config.toml
num_hidden_layers = 12
num_key_value_heads = 4
vocab_size = 1024
norm_eps = 1e-06
rope_theta = 10000.0
init = "normal"
init_std_qkv = 0.0232
init_std_up = 0.0232
lr_head = 0.0134
schedule = "wsd"
decay_shape = "linear"
max_seq_len = 512
train_tokens = 589900000
max_steps = 4501
dataset = "wikipedia_en"
Each number is 50 + 15 x the weight over its row's rms, rounded and kept within 0 to 99. Layers, rows and columns count from 0. The size before them is the row's rms in percent of the matrix's.

# layer 3 MLP down, 256x1024, rms 0.195, rows 0-108, columns 512-575
103:69 50 47 34 54 53 62 69 53 59 57 44 60 37 29 55 51 63 52 76 39 23 48 67 24 55 57 61 50 66 84 35 53 40 77 64 98 28 72 53 53 20 60 32 35 52 80 32 50 66 45 45 56 41 52 69 66 47 57 30 44 59 29 60
099:43 48 57 39 60 67 26 86 61 41 76 32 58 58 52 59 65 40 54 50 43 38 54 57 46 43 58 70 42 49 47 53 58 56 66 79 41 63 60 76 56 49 26 51 53 56 48 59 64 28 38 64 36 70 57 49 51 56 28 64 36 47 48 22
101:58 20 47 65 58 41 17 40 54 42 46 36 44 88 39 73 38 38 70 77 22 51 72 57 68 28 33 45 42 54 32 40 56 63 33 95 42 18 33 35 46 33 24 33 44 56 67 62 40 46 44 60 58 61 64 66 68 45 25 35 35 87 38 38
100:72 43 30 42 42 51 71 39 59 85 28 55 72 38 48 31 36 65 59 18 58 65 49 45 64 61 30 55 64 53 55 83 70 42 37 59 71 68 56 46 55 42 54 71 48 71 54 41 51 50 47 31 19 32 50 70 39 77 44 39 37 46 54 48
099:34 41 49 75 32 37 45 19 51 73 61 65 40 58 40 65 23 68 18 29 74 43 62 24 38 53 46 42 46 09 51 65 43 54 54 47 47 42 51 65 41 28 40 29 49 77 73 38 42 37 22 60 73 56 67 48 39 37 64 59 61 19 43 87
101:31 45 39 47 49 55 25 36 46 40 45 00 29 56 53 73 46 78 72 74 34 68 40 50 52 48 46 81 47 39 73 48 46 50 41 44 14 59 40 09 58 26 27 79 62 55 44 38 38 50 46 65 68 39 57 58 47 51 67 36 61 39 43 28
097:65 56 39 71 49 52 79 43 27 54 45 70 57 66 57 66 56 33 56 65 55 61 69 46 57 50 60 52 40 68 29 39 35 38 57 68 64 51 34 64 33 54 44 61 70 38 68 64 64 39 39 38 27 66 61 23 29 76 48 37 61 65 47 58
095:79 54 30 61 59 53 40 47 74 44 44 47 61 29 60 75 03 48 50 62 53 73 49 30 57 38 68 75 80 35 43 38 18 57 62 62 42 44 47 78 43 35 37 75 45 55 43 80 86 55 50 76 49 57 25 54 45 61 61 65 43 66 62 53
100:45 54 66 44 71 63 63 54 71 52 45 37 58 47 68 59 43 55 46 99 55 41 76 32 46 32 46 54 18 47 41 39 32 56 68 20 47 30 62 58 73 68 29 70 39 63 29 72 70 55 66 38 43 32 51 45 47 58 75 55 76 44 57 37
090:47 55 54 44 45 37 78 46 35 75 45 21 32 78 53 37 59 43 49 71 30 35 52 67 44 80 66 50 29 57 33 65 57 50 65 47 49 49 63 34 67 43 42 37 43 45 59 62 42 48 57 47 20 14 28 58 33 26 44 51 56 27 44 18
096:10 68 57 55 57 62 27 48 62 48 42 42 57 48 63 67 64 70 48 63 42 36 47 25 42 47 43 71 43 23 37 50 56 50 61 20 66 59 39 67 59 51 80 38 63 62 54 50 52 71 51 32 54 49 35 69 69 33 36 28 60 49 60 62
103:46 51 45 25 61 64 54 52 32 71 61 30 48 41 49 47 33 59 84 52 40 58 66 55 21 46 53 56 40 12 16 58 54 49 48 41 78 40 51 42 32 57 57 65 36 50 40 47 86 58 56 41 41 74 37 68 46 46 34 68 35 81 66 73
103:64 35 65 69 73 67 82 68 77 82 11 74 66 46 66 68 52 40 38 39 48 49 56 37 41 53 64 00 33 79 50 46 40 61 54 63 33 69 28 79 39 49 34 60 56 28 17 42 30 41 39 56 37 50 36 35 40 63 35 44 60 32 49 50
101:48 21 28 79 57 27 55 44 46 59 36 42 40 74 39 77 40 45 41 42 54 63 72 73 59 53 36 49 54 44 50 45 67 57 47 33 47 49 60 63 40 37 34 81 13 54 59 58 59 54 38 51 72 64 38 40 60 55 63 47 56 47 44 33
103:59 43 35 60 13 53 58 35 46 46 65 67 76 50 44 51 38 48 27 40 48 38 60 66 40 64 55 59 35 66 57 31 22 45 85 54 48 64 46 48 71 62 46 30 42 42 55 46 54 06 30 67 47 50 45 45 53 46 42 26 48 65 53 35
101:48 32 45 57 42 96 68 45 49 28 28 58 46 54 50 58 56 80 12 63 57 63 48 57 58 73 66 52 36 74 27 49 74 36 37 58 29 55 62 48 32 52 62 56 50 55 52 60 68 41 38 60 36 59 50 29 58 61 57 55 56 39 36 75
102:42 30 50 91 60 45 56 84 42 58 28 77 49 61 46 90 15 46 37 36 71 47 50 60 43 58 26 64 47 51 72 47 57 68 46 69 34 59 64 45 42 27 64 64 75 50 43 61 36 75 46 58 44 70 33 34 48 68 53 47 29 86 59 59
100:69 29 41 52 49 48 54 42 55 43 30 65 63 57 45 61 62 48 39 39 47 31 59 68 61 50 75 69 65 44 52 67 45 48 61 29 46 44 35 37 41 48 53 48 44 75 51 65 47 50 47 27 30 55 56 57 57 20 52 53 57 31 67 29
101:30 72 51 54 78 46 34 71 30 73 48 50 48 34 56 52 60 36 53 71 56 52 31 63 51 57 56 56 30 47 49 57 79 67 66 76 76 48 62 35 36 77 61 64 44 56 61 57 60 21 25 06 51 51 45 66 75 19 48 26 17 65 49 31
102:47 43 32 63 36 50 34 62 89 31 34 52 50 64 36 47 77 46 29 26 48 64 60 40 54 65 75 54 48 36 21 46 36 61 34 38 30 09 37 28 24 51 48 26 42 47 49 36 41 63 56 27 64 41 22 47 48 58 46 19 55 63 24 57
103:28 82 70 40 47 46 48 47 48 50 59 48 50 47 54 17 72 17 29 51 47 26 48 17 59 70 57 51 52 48 35 38 49 46 62 75 33 59 61 35 44 81 80 45 48 53 25 45 60 44 55 40 43 83 37 38 40 48 75 43 66 58 53 45
097:59 49 53 32 57 48 84 47 70 43 54 74 57 50 34 49 93 51 65 72 71 55 63 40 65 48 26 33 74 38 55 54 58 68 46 43 51 50 55 37 50 31 43 70 63 34 39 53 20 44 53 33 39 33 77 44 45 52 46 33 60 73 62 82
100:43 59 62 50 47 70 39 50 50 62 29 56 20 75 19 65 56 66 64 41 83 39 53 44 66 33 73 44 58 39 62 32 61 43 42 52 58 47 52 62 26 44 62 67 48 53 78 17 65 72 74 36 33 32 41 75 33 26 72 28 52 76 79 65
096:54 83 67 72 29 73 46 50 23 52 41 46 58 53 39 69 44 48 44 58 33 74 37 70 46 30 39 43 60 70 76 62 29 55 49 73 35 32 41 53 34 59 48 62 11 85 22 37 55 64 18 59 22 56 89 25 52 47 54 35 57 40 65 43
099:63 45 53 22 48 26 57 41 50 86 37 45 60 76 63 26 54 32 59 77 48 71 45 50 45 58 48 55 47 59 76 67 42 23 38 70 58 60 62 32 47 34 43 55 82 64 20 67 42 43 81 51 53 49 58 66 49 52 49 54 37 54 54 35
102:37 34 64 65 45 55 69 50 59 50 48 51 71 37 56 42 68 35 46 44 46 45 54 55 35 57 50 40 40 35 63 40 63 49 38 55 65 64 45 57 38 52 35 55 47 17 60 51 27 21 38 61 78 49 70 37 64 44 41 66 56 49 80 52
095:85 75 49 53 59 42 29 48 11 42 37 54 80 73 66 34 55 59 48 50 36 57 33 46 40 64 63 60 74 24 51 72 18 73 39 15 29 42 30 60 47 66 38 55 39 58 87 51 54 42 50 40 59 75 50 49 25 55 38 48 50 37 66 41
101:44 58 28 60 57 68 41 37 42 28 55 40 19 48 48 52 43 60 51 47 59 56 66 30 41 29 59 46 39 75 55 68 80 51 36 62 48 47 49 58 76 50 56 54 82 41 61 51 49 51 46 62 60 74 86 60 28 56 43 70 45 52 50 51
095:43 25 38 57 31 65 59 73 48 35 49 47 43 61 50 57 55 32 48 64 64 59 48 54 27 49 45 39 65 52 37 74 75 42 04 65 46 55 51 39 50 59 42 37 31 37 59 62 53 65 62 31 52 35 24 63 49 45 42 55 25 47 50 50
101:56 28 43 67 45 41 42 58 56 55 46 53 62 27 40 40 27 72 60 63 31 67 55 29 52 52 44 57 21 60 83 38 01 70 41 24 47 36 69 51 43 03 26 08 27 33 63 35 35 46 56 27 43 26 52 35 65 54 33 23 78 67 54 33
099:79 45 59 44 47 46 34 55 41 56 50 56 61 68 25 37 50 54 52 38 54 49 50 48 72 41 51 45 61 67 52 37 50 77 65 33 74 39 24 40 44 32 35 16 37 34 50 53 19 51 37 25 62 66 52 45 38 45 73 61 69 63 46 40
100:47 55 69 26 20 33 43 38 62 24 74 68 39 47 58 34 78 46 54 38 63 38 39 47 37 48 26 33 54 57 37 64 41 60 42 55 28 45 32 61 17 35 43 38 57 54 74 85 40 57 59 59 12 37 62 30 42 39 49 61 31 34 24 60
101:44 56 44 34 69 20 38 37 70 56 43 62 27 63 52 45 43 50 59 47 47 45 39 47 28 47 75 62 58 45 21 71 54 43 27 64 48 19 38 47 26 59 84 34 32 59 34 72 73 69 47 68 55 51 53 23 18 70 67 56 62 75 52 44
102:66 46 35 53 74 60 58 47 36 69 64 65 59 61 33 69 45 29 32 44 69 54 48 45 53 32 52 62 28 54 74 41 26 29 54 32 49 30 62 59 50 56 70 70 48 23 32 48 30 57 45 48 32 47 56 19 35 58 70 40 39 56 70 68
100:40 70 33 60 66 59 55 44 31 74 31 43 26 35 50 66 52 51 26 44 56 42 40 38 38 59 37 49 46 48 55 36 36 50 28 47 66 65 56 42 28 62 53 56 30 82 51 22 70 50 29 66 40 31 22 11 41 45 80 39 72 50 68 47
100:60 40 47 41 72 71 44 66 32 32 39 62 46 51 24 60 48 54 48 47 45 49 60 41 35 72 48 65 74 45 55 45 54 28 42 51 39 19 60 47 34 81 68 48 59 40 18 31 70 61 51 16 39 49 50 60 39 67 10 54 56 33 43 20
095:46 43 39 52 40 26 34 49 56 26 57 48 44 17 35 63 87 43 56 55 31 10 43 38 48 44 59 48 49 50 59 41 28 30 55 65 61 45 66 64 71 21 38 38 61 36 45 63 42 45 48 50 43 48 47 51 52 53 52 49 28 50 49 64
098:31 80 64 70 40 50 61 23 51 31 72 10 49 78 43 39 54 65 53 48 84 25 28 67 55 36 50 48 29 60 56 55 33 44 46 53 52 70 57 48 97 19 71 50 64 43 31 38 44 39 42 41 56 06 24 49 52 40 55 41 53 55 46 52
097:28 53 40 73 63 33 55 34 76 26 65 34 32 68 60 42 45 63 49 59 55 43 59 51 62 53 60 36 69 37 71 44 22 49 73 20 35 48 33 74 61 48 48 49 37 39 34 53 71 51 60 26 52 52 63 72 43 59 51 46 52 67 35 43
098:60 52 34 41 50 37 39 45 44 63 19 40 60 55 79 34 57 55 38 65 53 50 43 60 71 49 55 74 66 18 49 33 70 58 56 69 71 50 24 56 29 55 65 69 55 59 51 41 39 38 31 60 35 54 66 36 49 58 60 53 43 43 58 47
097:49 66 63 22 48 30 40 41 43 51 67 55 58 49 49 63 63 64 56 65 57 66 68 45 32 42 28 33 81 65 43 96 75 43 34 52 59 40 48 44 53 63 31 53 46 72 59 84 36 69 59 24 52 41 69 46 60 51 60 78 44 48 47 46
094:31 81 62 34 73 73 68 44 31 57 66 54 72 55 46 53 43 46 55 61 54 26 23 37 39 45 57 56 46 56 56 48 56 58 62 25 53 42 43 51 34 47 56 59 57 48 48 38 62 20 49 31 62 41 68 67 53 47 50 69 42 43 38 58
098:58 65 39 30 45 38 62 45 35 56 43 34 36 61 51 40 44 52 66 71 48 23 52 46 40 61 59 46 30 42 45 44 31 34 76 33 60 58 42 56 39 36 48 60 43 47 46 65 66 70 67 59 42 65 53 48 45 40 52 34 42 60 48 65
094:72 78 63 57 59 83 41 52 36 37 39 44 68 53 80 37 55 47 70 50 50 50 42 29 51 52 79 57 22 51 58 49 40 49 71 43 48 65 80 62 65 53 67 60 20 57 39 31 53 63 41 63 41 55 56 38 52 52 59 07 45 35 39 57
102:67 53 79 56 57 44 66 64 66 25 57 46 45 73 78 47 43 78 50 70 32 51 71 34 45 36 80 36 57 65 59 48 63 25 56 58 31 44 47 57 37 33 38 56 45 18 68 52 29 42 27 40 39 42 50 49 54 28 74 33 54 30 64 62
102:27 44 73 21 45 60 30 55 62 47 36 56 55 57 40 67 65 53 67 53 60 44 48 49 70 31 34 64 41 52 14 56 15 69 45 21 63 50 54 65 50 49 66 45 38 61 46 80 45 45 66 40 55 71 27 77 61 50 73 52 49 73 47 03
100:25 67 68 59 78 32 50 55 49 46 73 78 40 17 43 39 38 53 68 70 30 44 55 34 73 45 40 47 49 31 46 64 64 41 61 50 52 49 55 52 32 52 61 46 37 59 40 07 48 61 45 45 37 36 49 30 61 69 64 41 36 63 67 40
097:50 32 57 51 74 07 64 42 44 55 61 43 38 76 61 46 47 61 44 46 51 47 17 41 48 58 52 32 54 45 82 68 57 38 48 59 46 49 35 60 31 66 47 30 71 64 31 43 44 22 33 66 58 52 56 38 48 16 62 66 25 66 41 63
099:54 43 42 59 55 37 26 54 53 50 41 80 53 46 39 75 61 44 44 60 43 30 36 73 50 55 38 27 49 71 50 62 25 75 55 69 33 59 25 61 19 71 58 71 45 30 38 61 52 29 36 56 30 49 60 69 47 46 60 48 54 52 52 80
100:43 56 50 45 58 72 63 61 54 52 43 55 75 30 43 41 47 25 45 56 33 82 74 37 63 91 57 55 57 36 65 20 45 57 63 55 23 48 71 48 44 42 37 45 62 41 41 53 28 57 55 68 66 52 28 70 71 40 52 44 31 38 63 65
102:17 62 20 67 36 53 26 58 39 39 34 36 24 31 68 73 56 46 33 67 52 32 25 60 44 34 34 56 63 32 78 55 37 74 56 48 45 37 29 31 42 49 71 25 29 71 38 17 60 56 57 63 33 25 60 46 56 58 56 63 42 22 76 54
102:23 43 53 58 50 55 64 58 55 60 47 54 51 49 73 41 40 71 43 58 79 34 56 38 61 61 62 29 60 72 66 35 43 57 46 56 81 89 40 36 43 47 48 55 67 85 56 70 43 56 29 62 36 27 64 33 48 48 72 60 58 36 20 37
101:67 28 37 80 67 54 41 68 60 37 30 57 40 40 58 62 55 40 51 56 65 62 48 49 47 35 63 48 56 42 85 30 81 51 57 54 30 53 35 51 53 57 32 35 55 56 29 37 36 36 48 23 50 47 73 40 47 46 43 25 81 31 27 46
096:40 60 59 34 50 44 45 47 14 53 18 42 48 40 64 65 84 28 44 68 63 63 50 56 13 76 63 38 43 47 57 43 81 55 22 44 45 65 61 28 46 68 56 84 32 41 63 59 71 53 50 42 16 34 59 53 54 38 49 46 39 36 29 67
099:50 57 43 32 40 54 60 37 18 47 40 56 27 52 34 43 45 72 48 43 71 61 49 49 32 47 55 21 33 73 44 53 53 57 50 19 65 44 29 29 83 38 51 57 31 45 41 73 66 82 70 35 34 20 73 56 62 35 38 59 50 38 30 58
098:58 24 23 48 43 21 58 43 68 22 71 44 48 56 62 48 58 32 42 78 45 15 46 27 66 61 52 39 15 71 32 62 40 46 48 62 20 70 54 50 65 66 43 62 40 44 51 36 37 64 34 49 37 51 32 56 45 38 32 43 63 44 57 50
106:36 39 55 57 56 49 63 33 53 47 51 34 51 31 35 35 46 71 32 44 53 60 57 48 54 57 46 64 51 52 45 45 80 65 54 49 68 22 44 19 25 35 48 63 48 52 60 64 46 56 86 57 60 50 50 67 41 55 59 20 38 65 52 36
100:38 85 56 37 64 38 48 92 69 49 55 28 35 54 62 68 78 18 55 46 52 64 36 30 41 29 48 29 58 40 56 50 61 67 39 31 46 49 27 44 53 41 46 78 60 53 55 46 27 69 44 49 46 67 50 59 52 45 40 69 41 47 64 42
101:30 46 58 22 49 52 32 54 13 59 42 22 49 55 48 53 64 69 78 51 50 60 18 51 48 63 41 36 58 53 45 21 62 35 30 75 23 51 36 33 31 67 78 52 60 74 43 37 67 54 27 70 44 40 57 64 48 72 47 60 35 47 56 63
098:24 57 39 69 27 56 42 60 56 51 62 39 50 26 63 34 61 38 58 60 59 57 54 49 75 30 48 36 50 47 59 66 49 48 38 87 49 63 40 31 65 46 33 52 47 46 61 54 51 54 56 51 46 38 58 32 44 52 38 46 58 48 35 45
101:42 62 64 55 28 71 24 53 62 25 32 85 47 47 59 57 44 40 14 49 62 90 60 42 45 53 82 48 35 52 59 49 69 61 46 45 37 60 66 75 24 37 76 66 40 75 36 48 59 57 42 48 51 30 61 46 38 59 43 36 64 79 67 55
102:58 36 63 20 43 58 46 65 67 50 68 62 31 57 61 59 61 31 79 63 59 46 40 16 42 42 64 49 29 56 34 62 44 67 49 69 40 82 47 63 40 56 57 41 50 51 28 57 65 53 51 51 59 26 34 69 57 44 38 67 55 72 30 63
090:32 68 11 59 50 63 73 53 68 31 70 36 33 60 27 48 53 35 46 39 52 34 82 53 38 53 47 16 70 44 41 69 31 77 42 54 45 53 38 63 71 43 63 76 46 46 40 59 46 51 77 57 52 78 53 28 48 51 73 56 71 57 69 74
096:52 58 55 48 29 71 28 71 54 62 42 42 75 31 37 41 44 39 53 45 46 58 28 60 50 49 90 79 84 65 54 44 44 31 42 50 63 31 63 32 74 51 60 55 52 63 40 46 38 37 63 44 29 26 00 25 47 64 77 39 20 26 65 62
098:76 26 46 51 42 27 43 34 51 55 12 62 37 36 46 75 53 68 35 59 37 34 52 54 64 63 41 43 39 52 31 57 39 41 69 47 45 65 42 53 62 38 44 32 31 59 24 53 21 64 24 29 32 47 42 73 48 48 40 62 58 53 43 70
099:46 51 64 72 44 45 47 76 72 54 31 45 29 49 62 64 62 54 32 47 59 40 36 51 49 51 39 41 36 55 59 34 63 57 53 47 49 35 36 35 29 47 45 60 19 79 64 20 57 27 42 36 16 21 28 64 26 37 82 34 48 58 41 84
097:55 62 20 36 46 16 48 71 68 58 69 65 53 61 40 70 24 55 54 83 50 55 68 43 41 40 61 34 49 58 54 49 30 60 40 36 59 56 80 35 77 30 40 66 37 54 79 54 39 58 61 25 58 31 68 42 60 69 57 14 79 55 80 42
097:57 54 59 63 37 36 71 70 50 53 65 61 26 54 51 49 40 45 51 48 29 62 79 57 24 72 44 59 75 72 41 56 41 31 50 16 46 57 76 25 60 31 58 18 43 59 47 55 60 34 49 59 81 39 31 58 41 57 66 40 58 69 52 55
104:07 63 52 39 53 65 67 69 43 62 70 70 58 63 52 45 37 53 49 69 47 70 35 64 56 50 35 55 44 30 86 59 61 24 57 40 31 38 30 54 65 38 61 89 37 63 42 34 39 35 28 35 62 57 56 50 49 64 62 40 43 55 60 51
095:32 47 47 16 54 11 69 30 37 44 52 41 65 32 68 48 36 68 63 62 44 50 57 39 66 59 59 52 43 58 44 39 55 56 38 31 57 82 33 39 55 55 52 53 56 46 40 47 59 50 66 32 52 28 61 60 54 25 73 65 44 55 69 73
101:50 60 56 31 21 71 56 31 44 51 68 30 25 59 45 60 60 55 37 49 75 57 24 36 42 50 62 51 29 78 87 46 48 64 51 29 64 72 60 61 68 46 44 30 43 55 46 54 60 50 50 33 45 45 30 68 48 41 45 49 45 40 54 59
102:50 52 35 63 62 65 48 71 68 29 59 51 32 62 43 32 66 35 64 51 38 47 45 91 77 62 49 36 38 81 49 69 49 11 70 51 58 48 58 57 48 72 49 42 36 72 48 92 67 50 53 39 63 55 64 46 51 53 59 32 40 56 47 45
102:38 40 37 64 43 44 64 29 68 53 65 52 27 46 72 42 29 56 48 34 72 40 42 48 59 39 50 74 69 59 56 50 50 37 27 60 58 52 32 50 37 28 48 59 32 48 57 18 29 37 37 23 66 69 62 63 38 64 50 22 47 43 46 58
101:22 57 58 60 42 43 50 38 61 50 60 54 19 29 38 15 55 44 63 24 25 69 47 35 56 52 37 43 63 37 57 29 48 55 41 46 78 54 18 48 73 51 51 46 15 25 32 53 63 66 66 53 57 73 55 48 46 39 72 37 61 50 44 61
101:71 28 52 16 36 43 56 58 58 49 41 39 36 49 72 58 34 40 72 38 27 46 15 42 62 62 63 70 44 41 34 25 61 71 71 33 78 64 65 48 62 19 49 72 46 48 18 40 55 29 61 77 37 32 34 47 38 44 30 35 36 53 33 30
096:42 34 40 45 55 42 39 56 49 89 37 61 71 34 43 52 52 42 15 61 79 47 65 27 99 44 61 18 52 55 39 58 33 58 45 38 55 72 73 30 78 47 46 35 68 45 58 29 32 31 50 47 13 55 35 61 26 43 47 33 54 59 38 64
099:53 54 38 35 52 48 42 11 40 34 46 66 36 54 55 37 49 23 73 45 57 55 32 22 60 53 35 36 61 28 53 28 63 50 54 46 57 53 70 47 51 37 78 46 71 53 53 37 45 69 37 48 64 47 76 56 64 48 73 66 61 35 35 27
106:28 48 53 46 36 48 38 26 40 38 34 50 32 45 12 50 62 45 33 67 46 42 80 62 31 45 47 65 39 74 36 45 48 57 37 37 36 47 66 49 62 63 35 53 36 61 41 46 49 56 65 58 48 60 87 33 37 64 55 58 86 66 36 75
099:58 42 53 19 07 49 76 47 48 48 51 47 55 53 47 64 71 58 54 37 40 49 74 32 43 42 39 55 73 36 76 44 58 64 29 74 21 66 56 80 52 63 62 50 53 29 46 28 69 30 71 57 49 35 22 56 50 43 34 38 60 55 71 46
102:69 41 61 55 35 31 71 18 69 63 70 71 54 16 33 59 44 55 30 42 26 43 46 28 60 48 32 58 70 36 68 41 65 48 36 42 58 63 42 52 43 36 52 65 52 51 61 42 60 44 47 45 55 37 76 19 45 66 59 53 56 74 32 43
099:75 45 66 60 46 55 53 56 41 59 46 48 40 62 78 36 67 47 43 74 46 28 29 26 36 39 57 25 21 56 31 49 34 55 62 51 65 59 30 66 46 82 45 39 68 28 60 77 51 59 43 70 36 60 72 70 25 44 45 46 34 53 30 45
102:09 63 47 48 57 36 36 56 56 82 41 73 42 41 40 56 58 65 47 25 62 59 26 55 63 51 57 35 50 40 41 47 66 74 24 51 56 57 40 58 69 39 42 56 64 48 42 81 34 66 71 71 70 70 67 54 52 48 48 53 30 23 45 46
099:36 59 46 27 32 35 42 45 57 45 41 52 71 62 64 33 35 46 65 57 27 35 70 41 38 67 51 55 47 39 58 50 47 52 25 59 55 52 84 55 52 59 52 19 51 27 56 69 29 53 52 44 50 15 76 53 34 73 32 37 38 45 86 68
100:64 67 33 64 46 61 69 40 27 52 44 60 99 66 53 54 66 53 74 39 58 14 68 43 47 33 69 45 48 29 58 44 49 68 48 48 31 76 69 54 56 40 67 34 61 77 21 37 71 59 50 57 62 53 20 34 45 49 50 55 37 63 56 43
101:55 33 48 52 42 31 57 59 53 58 52 65 39 49 82 52 38 55 47 57 64 41 36 64 44 53 37 78 34 22 45 56 59 29 25 52 67 46 28 71 65 50 71 38 52 68 46 45 62 45 65 64 60 45 52 40 75 44 63 39 47 70 56 53
098:42 27 23 67 46 43 53 49 60 60 28 33 35 34 59 76 67 80 51 37 51 48 39 54 67 47 51 57 49 07 42 59 66 52 45 54 30 37 70 45 51 43 45 59 38 45 35 27 49 75 49 56 68 62 44 67 34 86 50 59 50 44 46 61
093:38 07 18 58 50 67 82 58 44 41 39 54 36 36 42 56 44 40 46 36 16 15 55 55 42 51 48 36 56 40 35 59 56 48 60 66 61 31 45 25 33 77 53 35 73 48 47 37 45 31 63 48 48 68 53 49 12 50 45 85 42 59 65 57
103:85 45 61 43 36 48 64 34 46 42 59 45 55 47 62 26 40 45 66 44 31 54 68 42 54 54 33 36 64 28 48 38 26 79 31 45 39 63 51 51 53 48 53 58 80 35 81 37 92 53 49 64 71 37 77 43 42 51 80 74 67 54 55 35
101:36 59 52 81 24 27 61 45 58 61 65 32 33 39 23 25 56 62 51 70 73 36 63 55 20 24 51 50 72 67 51 46 43 26 41 52 54 85 38 52 23 59 59 15 59 44 55 28 46 27 45 79 45 49 61 46 51 45 67 31 49 45 45 44
096:31 93 55 64 59 62 68 20 59 88 47 48 39 47 47 69 50 31 71 50 44 75 55 59 42 34 38 62 41 42 62 60 67 45 44 36 56 51 42 53 52 42 52 64 36 31 32 45 18 41 52 41 49 20 61 57 50 44 36 30 67 40 25 28
100:38 48 54 57 46 60 44 25 58 61 49 71 52 38 47 47 53 15 50 50 31 57 46 54 65 36 57 29 43 74 39 76 23 37 45 63 39 57 34 62 40 70 81 59 62 60 39 66 57 33 64 51 51 48 66 58 65 51 57 60 62 55 47 26
096:46 51 50 40 51 36 58 62 31 67 47 44 60 38 47 53 43 61 63 28 58 36 35 43 59 47 41 52 53 47 46 39 25 52 40 45 45 49 57 31 40 41 57 50 66 52 50 31 73 51 45 30 41 61 73 43 45 34 88 34 50 53 46 56
097:15 41 41 71 62 61 68 55 37 57 34 50 69 70 33 66 59 55 62 40 32 56 42 49 42 46 46 65 48 27 65 35 60 56 31 33 41 59 38 49 52 47 52 71 68 19 52 50 44 43 57 72 54 38 41 44 30 75 51 45 73 53 52 71
101:53 64 68 64 66 30 51 49 50 59 34 50 26 59 63 28 61 69 54 83 52 32 63 46 66 67 56 58 20 71 60 49 42 30 63 40 30 46 48 45 53 39 30 81 36 28 33 57 48 41 64 60 30 40 74 31 45 28 47 51 39 32 45 42
097:50 22 48 88 37 59 65 68 24 45 69 62 59 57 26 22 51 48 45 43 36 50 61 33 74 42 51 19 72 41 39 70 66 60 50 50 89 08 26 58 32 48 59 54 37 57 66 57 35 50 39 38 48 53 47 54 40 48 47 47 58 51 20 59
097:48 62 59 49 32 59 81 51 52 22 56 59 48 34 46 66 22 55 59 53 33 40 56 60 41 61 41 44 66 49 61 08 71 43 53 19 39 47 51 53 43 71 51 24 69 74 63 43 57 56 47 59 55 32 53 58 48 68 32 59 94 41 13 75
096:59 27 23 56 51 61 40 34 19 44 50 76 50 44 32 53 35 63 45 45 57 45 38 71 71 33 49 56 39 64 54 56 73 53 60 59 59 59 49 39 82 28 53 51 72 70 40 37 55 49 60 56 58 41 50 85 44 39 68 67 62 36 57 78
100:55 52 67 30 79 61 44 73 35 43 58 64 28 48 51 57 49 58 50 65 51 55 20 50 57 69 61 49 50 40 25 54 48 52 54 58 63 49 40 47 64 43 38 52 50 41 59 35 64 65 24 58 56 30 25 67 59 31 23 54 49 34 52 36
098:39 70 33 42 29 90 45 56 50 54 79 51 24 70 68 28 48 36 60 45 48 43 37 40 54 78 65 70 45 49 37 59 67 52 46 68 41 38 52 65 45 62 77 37 60 46 37 53 49 59 50 46 55 50 34 58 61 62 64 54 37 60 59 32
097:49 56 39 88 70 69 47 70 41 69 50 65 51 59 38 39 60 24 55 40 44 34 72 48 41 66 63 59 19 52 58 66 56 54 67 40 49 53 24 45 48 38 17 40 41 45 60 51 23 46 51 53 41 14 58 66 73 45 40 66 54 25 87 74
104:47 23 54 82 75 34 74 25 33 56 19 58 72 53 53 29 29 55 48 36 47 51 33 34 69 42 45 35 56 41 28 27 39 52 71 47 60 53 39 50 30 50 08 71 68 59 61 50 33 81 35 73 50 52 30 32 42 33 64 46 31 68 58 48
098:36 35 24 22 60 28 48 45 50 34 41 40 34 44 55 68 37 49 52 39 54 61 45 52 68 31 12 48 41 72 57 29 61 40 51 56 71 67 60 19 24 25 73 56 42 22 82 57 55 47 56 53 54 42 18 42 69 45 54 62 29 31 29 56
101:69 81 71 55 78 31 43 46 52 37 38 57 26 45 50 73 42 56 39 34 78 74 75 56 63 37 58 74 37 68 58 25 45 58 38 51 57 58 54 31 53 43 18 56 32 79 56 52 44 53 67 53 63 48 33 63 52 53 45 48 40 74 63 40
101:72 28 42 58 50 70 40 61 58 79 56 58 58 70 40 50 79 76 66 65 46 67 37 61 49 42 34 52 64 60 56 54 60 56 44 47 49 62 47 76 58 60 55 77 55 71 33 47 67 21 42 63 64 12 51 70 61 49 68 58 56 47 68 49
101:67 50 41 54 36 39 43 80 78 45 44 64 43 52 36 66 54 46 44 46 66 42 37 41 46 55 48 72 36 62 43 63 45 11 66 23 52 60 34 27 32 43 40 59 34 60 46 60 84 33 52 52 30 53 76 26 46 59 60 27 63 31 49 46
100:54 37 54 68 43 47 43 53 36 66 32 60 61 58 14 65 56 43 56 36 53 86 56 54 37 43 51 34 71 67 89 46 37 42 36 52 38 52 35 43 81 65 49 26 49 48 83 68 42 54 66 90 27 51 50 79 36 74 41 34 57 48 65 75
103:47 61 40 46 52 68 74 52 62 56 74 47 65 71 39 62 54 51 51 33 58 56 84 65 68 61 69 29 33 68 36 71 51 55 24 36 44 90 55 54 42 40 34 33 55 91 59 24 64 38 55 27 66 51 31 36 15 40 56 66 29 43 36 34
098:58 37 75 46 72 50 52 40 63 51 40 51 62 48 43 46 73 34 59 50 64 45 56 38 70 61 21 68 56 57 41 48 09 60 43 51 72 48 56 55 66 49 50 53 24 31 67 37 54 53 30 57 37 45 70 65 64 14 35 56 58 51 64 41
099:55 31 59 70 50 26 46 48 34 36 39 40 42 62 20 47 83 50 57 44 41 52 34 38 65 51 60 59 48 38 56 44 44 64 47 52 70 56 45 36 58 47 43 59 63 78 40 37 83 74 62 62 41 57 22 62 46 36 41 53 89 44 67 40